config.yaml
n_kv_head: 8
norm_eps: 1e-06
attn_scale: 0.177
tie_embeddings: true
init_std_o: 0.0
init_std_up: 0.0453
lr_mult_down: 2.0
batch_tokens: 65536
doc_mask: true
train_tokens: 355800000
dataset: "wikipedia_en"
Each number is 128 + 24 x the weight over its row's rms, rounded and kept within 0 to 255. Layers, rows and columns count from 0. Numbers have three digits each. The size before them is the row's rms in percent of the matrix's.

# layer 4 MLP up, 1280x320, rms 0.14, rows 829-869, columns 0-79
099:157152145091112086139103081083163101138136134113130118128141108110115188132130115162126141163117111124101133077141123081128123140111132115140131126146151123090088160141105152130112155170120125147143121149160135150132113130150129120078083164
101:140159130141100148113125134103119120102155134135130110132118136146117105170146126106126153137121136142087097114147081141115128115125168136093161138068103157132118129187133121136140113103158142141142164151118127156130103082107123134140136176
105:145116098146162103127111117132134132165171120114152152076104134127115144134171149122127094106109126057125156130169132147191126128155151150133118125108072129149098147126110156153132184102109106103125098118146093149156084159152137129131158148
093:100123141146131096145151111161119125107143145107147149159089108099094112121102134141116137143144114149147124123086141100129137162150173130130084127127128122090134134098126108163092147212137148142183124111110124135134144134143070105179113149
107:141167117120141157132124114136110138107157114081089147120134098141110141112139154117144125103173090137075137139138132131139131184158118085118122146106112143152128118118124156138153059117116111126151137133105119126199109106126141175106163087
089:143143108100164117102137133161139178127127092153093110163109092145122139124098125111097155172150119098195147135133116126163128141143091107122105137158130061112134120152105110090119135116145130130090115112176115118087139139159103160126102103
099:165122109118135137164106122134150130167132146169123087119127079097116117149090133093128130121114138151115115109122163124120133097090153142109118107143117126112161129128119151111154135109168132122161158170133162147154176101130137107108077138
097:130096115151093135142129119146152146129121131133126174184108125150127098126158147108120156125110100136143129136119152151107110116094112134145125137197131163117106118092140148180128113127090106132104139096086153099099128155101105126105116117
091:139153114132098150173089133116114121102146139134147160136143147138144143152123158107105087170155140076094097130169105134104121100116138077125169148136112135118124082118140107122134090125115092131109135108145149164092124136132109113154116120
095:130101148113123142148159073136104177099144113149101097106128094113104114115104142172130155099156168119076124143129168116146158159092183108125111119121185133094073103121133134128138141147156131139121138114096092126125154138154128176104135116
102:153119130120114100115134121113130099104152123066122109149146153108153118158134099153140171133063150110084154112074161165104131147152129129105144103158074159113124118135096194095144122158135124141173154135114096094127163143082180113139125138
103:081117144082080096123138129159158120113114138084112180146099114135141098176096146118103109122150130113140130158155109143097107128128109142121121136121165122141150155144103142108099115113136126090083138127134129159108168125143118141144128091
108:140110136147098145113082135114160177144143086107100157109153120115109115107120112135107134095140085153107129102116142090136120173114141161139129103093141095113100099146135091120091085119144110146139124187167090124113118103147130088146124129
106:146135110142130134122113151122100112145112152135110109104092175115143170142088099143120135124139154097113145122126119137067115150132136111117093119098144126123175137152087121150128144130152127126136092112071137165141134170140125128070076128
105:153127087074142125099155141126143135100122084118136163107082108132134135089110175172156113106148119138139110164123141141125126170126163131137133144133075147161136125120081098144124105109147121072129144126141159140096136111098130119155122155
092:134161158103177160136118099159142148155100160119110117109119143132165096142148083169081179108136133125096152120134143127137163182081098140109124148099117132080125092140093115145112127087094107124118099152159137141094137173152106136129107096
094:084132117136086113129117102114124138155150153143116111109152131115151103121151144098163137175098144097149098189122138163164086105095113154148157163147114088113132147123149140140128118141100130143137159185120148111147126118151113172129119152
098:109095109099125124116116145183121110114111086149132097143126137117115113141116080127123179127165114112144133117115112183115084137126117128083137105151112178112159113104128147135160109140142154105151130159200167142098112112171140142144077166
093:112136151111159140097112106124092146098106144086112108066142134101131144113148120173108133147097089127146127075134160125110144080119132114124152057116146179116160112109136117169167100138107122148163122177094133092154102092170127132141131100
110:088101116079131135152119090107127126141099071171181140131125125109137155112147138160148133140117136148124164138136118132130142149124124096109099113101149078163144173146128159124137130139121165138163134141118126111151132129132118103087103149
090:179102112112133107124135107112132143111113139101117191137125116121135117125128132165167121135101158110123151093135173158181157155077128152154167140127069164108125132104110118140141156092148136136118105101119116107122141135142160135177166156
099:118139169110100125141149095146112113119116142134146121133162083134127151112182112134128125159140116187060125082131131122129126146137143178117140145155103090114136142115118091148137102161120085100136148120125143148152090141142093093128167134
099:134180157115110160118089145166107140139138119097111132123137153095120133168122157095148156142145118114114111137134111130148156114119091120188159130137139121156173132146163120138127154147097143144140132150157144148111144122097091123128157151
091:127118118104117146159113115137133139117113133162112141167138129126168120148130114137120114116106145134100117132101134139114130106084185118139115137171121124143117154153135127183127111170176112142154174094089123115107138140163100121136147153
101:160163139088113111126122133121123130077132060131136127128121164076136116152108124159076120116130181080148117105151108090132132118160161118124134152126138120148129139168125156146144127110080144080112116087116109133140190150137135093136116096
084:113126202140110144141125083109141140158118154133093162144122133128172128155156125149135101106135114152157093148162106159126115081098103133126125144122112149087138109139114124109099124160115120150123149142115125139126088071089136144125121118
099:060151106092131094063145111155110143081156110172127146139148100133085117130145127114151116144131172130103148135134121132137162121106098113177102136103126095121116146117133110152149160136127128143116142127138117166092146101185126118105123159
097:127133166120126132124096130121130179110127103113165159126147139162097107155098101140125084149110092182135118076131132109077135110115156129145126134124149103090148090160097115133113133113146134138131119092119106124137162163111179100156112059
100:118178173120112151123120117142112136110150137117133142121139148157130117102141106136152132139147154119137131126164088161111117125168144140112117144126107091138139117171154141156120078144146116106094107088144166108125127097153161134146078148
109:122142093124083181139114113113159124169133104167112120135127146153081094126162120098130174163157165108122101173115110153102154148097117098095149134121120102113142132161117117129111143127168098166131145126081128151130093129124112146129127122
113:135101139116107102128147111117165103143148128153124118164158090121118129091152125149143112117113134108135171172109126111122151134148102111132091139076153139114109099114127113122128110104127138128123162118180130162131111098121112122108109124
104:112110147168093142155134137115167133089134073094128130093085129108159076126115140099112128119147088097114135079116148134155135087102133094136125128138131148138131130119110140151145087167165085147098121142160107095107139113118116099102107126
102:084149097102098106107135125118122165056117148122121133162114128084142134142131130126111083166127095127143031154149123108127128130166140156125100122160120139161148108121127184141096101112145120109125128103163123164115115168148103119130112140
089:087107125143111146153129102155133112130154123130096171118112111131078116115102130153123160121119077100160132118102140139155095162117144122168106146151158103139130110151137131135139116135151146093136147117117111120163122134098141140137109103
091:170175115126111141134087159060107160160163104145134164159123143117166106169098076129142127106141116134139134130101160116083161118096108121119150129109129095096135098108127137133128122149139127126106107111124123124115073146077131135125143082
126:103144163096140097112139105103097144155158171094125108113125073122127129136136112141169099129086115155124135153165158129107111120142070083163142148162103102122171136166141161133120130106132120164104137113097124120095182103088135129115119184
100:101115118088070137115102122114113136152096115147145160119158130128112132171064113178134105090113173117114118107073150124139119112155158117184130171079119115119117131126121121122103126104132116169126107136132126130146170162152136145180091129
099:145117130109107096138134175156143117124129145117157111138131104097116136160174155126204081147139149090141116125132127148101129155136188136116105126147125155116120135090128075158165121139101081136137103127129107162131114116096162161146125139
094:126078075102130146095139127130159133153138119143134118148138105114109168153139130105127140087120123134138166164149125111154174096114139172101153134128116116115125145114150134096131108160124150130143099150145114134163110129139136127141087127
100:113166128107141168132097140154166168134156129105133119128116164118155135114105099094176136132121137108133133155119165140152139155136118136159128158136107116112106147152111147112159152102081126144133080108117118120118148139127160109129152141
097:143139124110113152082141145114089133125106088121089129151132147135102102144109091159143121124125128100180125164163112108165150122140135134092160082133115143135119137130117153123093140104179104126138094127145114116163134160070120139141131115
# layer 4 MLP down (transposed), 1280x320, rms 0.136, rows 829-868, columns 0-79
101:128122185111163100146102099135111136103155115131123130127147128116154143123161112129094113130180135118126100113083113151107174109139165153091139128156104136142112142138083123063154108138094152156135118136114144124130135086136142094147188141
103:108146129112155094145109121114176102166156080165116131142160140117088123073121127133149136138150145136095130152118116148138124176134107122134111134099143112126134135145126140114115104111090133141171097129133120115095106116138127138163159137
110:104135097165157150116126159118121119124137122073177116120181102110155163150111122107126158140123107122139136128131160100135093148136089138126128127116123133157138104147102108124137153122141101134100126145127121134075160172133149096124136111
088:155128147138126116107122138113136153108115156142124132147174169175120160144130139108129172155119115090098090126096134142128128122140124136104150126139145084134113159107148099088125126104116075117156130086130138170140125107149118195124169133
109:109118081127131092152109138167091135107118104093110150105131165107107098113103122150121105106089159111099127150128125183120112159132134131121127116129112172130162115119180106138144121099172155101130139149107138145153141124116094133135091134
087:154140174120149142084102085117134120120094154129130168098143133142148051107179106115165119081151126085134147141163132124122126144132125146150152103134128144152115126116138122119111152154079115139188115170122122111123120139113152111131141121
093:150137115126092138114085128098147165148144120115098155129132159117143147110131138115142151119141094114094141134079156158175127079127107129152120104141076114130107152141131101125095144112053133099074098119138122113154107112144159126159133116
089:124106146162149141188122164117127127112092104084102130149126138139138105151126142098148119124142103152173118132080147129122137163107083150079165122113188153108150146109094097117113148141117096087129141094172104104105111144105104140126107138
091:143106118109115111152121121179127120137120108119130097127130141106122150141108126131172138122130110154125102130118142106144140118129141143130098143142113100100119138160112155115123122149102206157133091153107134091127114135166127140143140116
094:130158143116125173128147109100130144122131160124129164146124122128146093140097104135153141108140137092108112115106121144141110124137091185121141192100142192066110113086147174117102097125121119139158074159123152131118116146096158114150145097
097:124162090108153143131099109184159128124157144143167101150135145119128161125115130161134122122150164140146078115161078145174116121147115179113130162088117116133154124125150136181090085151101115132108146078168138150111167129123161138122134090
100:115137132154127118086118158102155113180158118123111160126134153135123155147118120131086138111142112112155133116082111119124146160136116151146099139141137142078107138204086095166124094139143098127120124131144095117098115089106171099111158075
116:141126167113131166094174181140125123136137144133112114145121126114146115128184121133111151141117125132143151133136147149115149105153116116154125124158160112147106121183098147142101102100131123133170143149109110104152062147124104127120095171
106:134151126132097141141103090140103119183106109158108111118090140154152133113110108142164125130098152137115122115137156110121175099109129082120149103146135152130094074111110142141102148172099141138132160123140128124121133120132127167117127159
110:152075139136145094134151099145127133130167143094103141170145089148105143104126105144090096114120140162113131155115064137147157127132122101121131090133098116096103106152127114110124160155148097101147147146144123084107135129129122127111129146
086:139140099170123101150116114101109094129150083147124119118154123141127153116097113097170097124148164124171129132142139118102137108135129112113089137108173155139121159147153114107150104177107142193127105120115091133110084139106136146108125185
088:140116143149103128146118180126118165102132150125165130157163088163176139134124119127110107118147106109153167124131107099119087132135116115149122138098120124074097121118129141166128116184114133128101119149146094084125117117119152073146134158
098:140136136169105111132133130128150116172192128148135104102111134114126116145164144096131116131147071145130145134149151115152142133095107142127146176129089126121146104141151091144146132098129119119145152164130136124081094155122130143104122096
088:105129135166160137122116125147113128134126125083152154139109148133133091169147131137113160173153144104130134141127077138155117117135127132162086119122150126139141111122116163115163113159138092170098135134117132133108133148146112130106126116
109:108141169106122122118116163158112127097110126113107144107123115137137097133136101117124162087181129146143150138072113166086119115134147132148107158123141146157154129172142151119111142109087126142131126126102126135132116183150136150171153101
084:121084133117088116135144156181121141119063106116157132137111146147134151148182121140114173149122110178150150135099095139084133098145139138110069126123165115142124159142139145131134150106111125136108135117148079130120119101119120117109112121
094:153120149059149142155117134128125095141155145110138098132146154125154124110128115135116174118068102126125150150128103160108082120123119162140116089201179107135145145138102111142135100149108112146146103163141127117118151108150085168112123130
103:152109130115124132139150121137110136104134133144153103139119136142129107113143125129087124135140183102071172149147148087143151168132150149110108112140150147123126083088116124100135122137129118101093149132144104142117109122122105145119168089
093:146085160130122126104118102171125126151100153113095120151151111120110057108172115137124123102120081119131128096111153077085120072113139170170116150143126147094153125115160136089115167148135102150120148179122118126146106198187135174119122130
099:119119143119156132158166109167133118148144167141135136125126121131120159098089129119131147131120134143188113133116059131119149127109128156135082127143194119139086097122142103107104126112186171108118152148144151126115168152110139088118139149
087:110106113151139161099120182124132150153154120122142132114157137143153086122150113162104137138089123118156060102079104168182108111093134123116129130145123115143081153124159113097122109128156144111111144136176080135125143092135154143111154158
111:105134149156122107144099140138147103185142165152123134085134122139098132164137150108111121128162085151132103090176164104130129124134139116161131133108099102137158152137068085141153105096121171131167170143113117119152163099137129098125132161
102:129083133079119117207088100122120164144110163157126121132121119159091158130135148134110134090126099091091103114099096109122143123132096146159153110152095143120120142147175153153107185124119132089154149131110113095132095133114140126168125149
102:154101136167101149124104131114149085106149116123125161138121115189124150110118099130112159169133150167129111132178124122132106163161076132103123145101151134110118118087119116114109140137146108129078133139129098172146144125150105102109145130
108:104113111094168141140126116083133105158144100134156126111156091203140150132124128134127114146108156152115152150127138087146162101133125132127120149108089107109115088114165139153131099129131094118117159119113124132162139163159108148129156183
113:136099136136142122107127122109117137146138148076135124133132145135144128186142123092156176092095103132153138131138118130086121115133150085159103123085133157120133156143071124156096139163112096115166134145143127155142114159145126124147120116
107:172114149148138106111155099109131108081082132116152139092110153125118102135171166154130171129139109128165168075169154114096122125149081122153141156105100117177113141153106123085120080153156105123106105122116092116123127125127111120141150144
097:185123195113117107128140129126100150122137102131126137154129122078101076150109118138140175150140131154116144146148115075117178124173149125147097117131137096116137106134125125134118155162108067109128095133146139124126143072131105144139146115
085:175157105100137150135125143112133127136159170184157112098115119127145168074084142125136128118136110108136105119129103134160113102084133109076151136137132162131143149130174113125132163144101134132092133143120144128105155085125111141086093122
097:143130110134095121160126126147106107138119096122129169126109112111153152117147130133147112141118129161108139145153146106131163127088082138121123149118110104140123146118139165131139103182123162123150097155149133128153164137141139157154123094
130:159130102142163112103130096177144140122103156109128113103080083117125142108129118142116137105127122119120109112127137107119141129178171090146126140104143103138107151115190186168101141148125098140126106134096160128127131085124128162092104100
096:144117080138149126077100102103165157135125122111163103101131129154114171127119138130163111139118121102154074143089088126110086138130131146137152140170162156207143157067154101115126144143121117085148133124127134135111141148178105106097112125
105:138120114172132101145109142134131116106131134158115147139122124127114177127162158112116084153131108098117128131109119112143109152122119188106129088134119149118194129109141179091102083133143147122133173053111148105146114137111120135129140138
091:152107114150118140138126106131140112113177199095098154123117152152156143145110149129144160118131136148139166121125130135097140107128125156150114129162114070112131167144171156105166108104103146105125110123126147141126123101151166118134096137
097:155126118123123135105143108099120119132143086169164130095180138150131139107143167112173119115164117122126133152192162092126059169133175090066099121147121135096117162136136097111137132105147120155128119126117098154134159157097103115145152113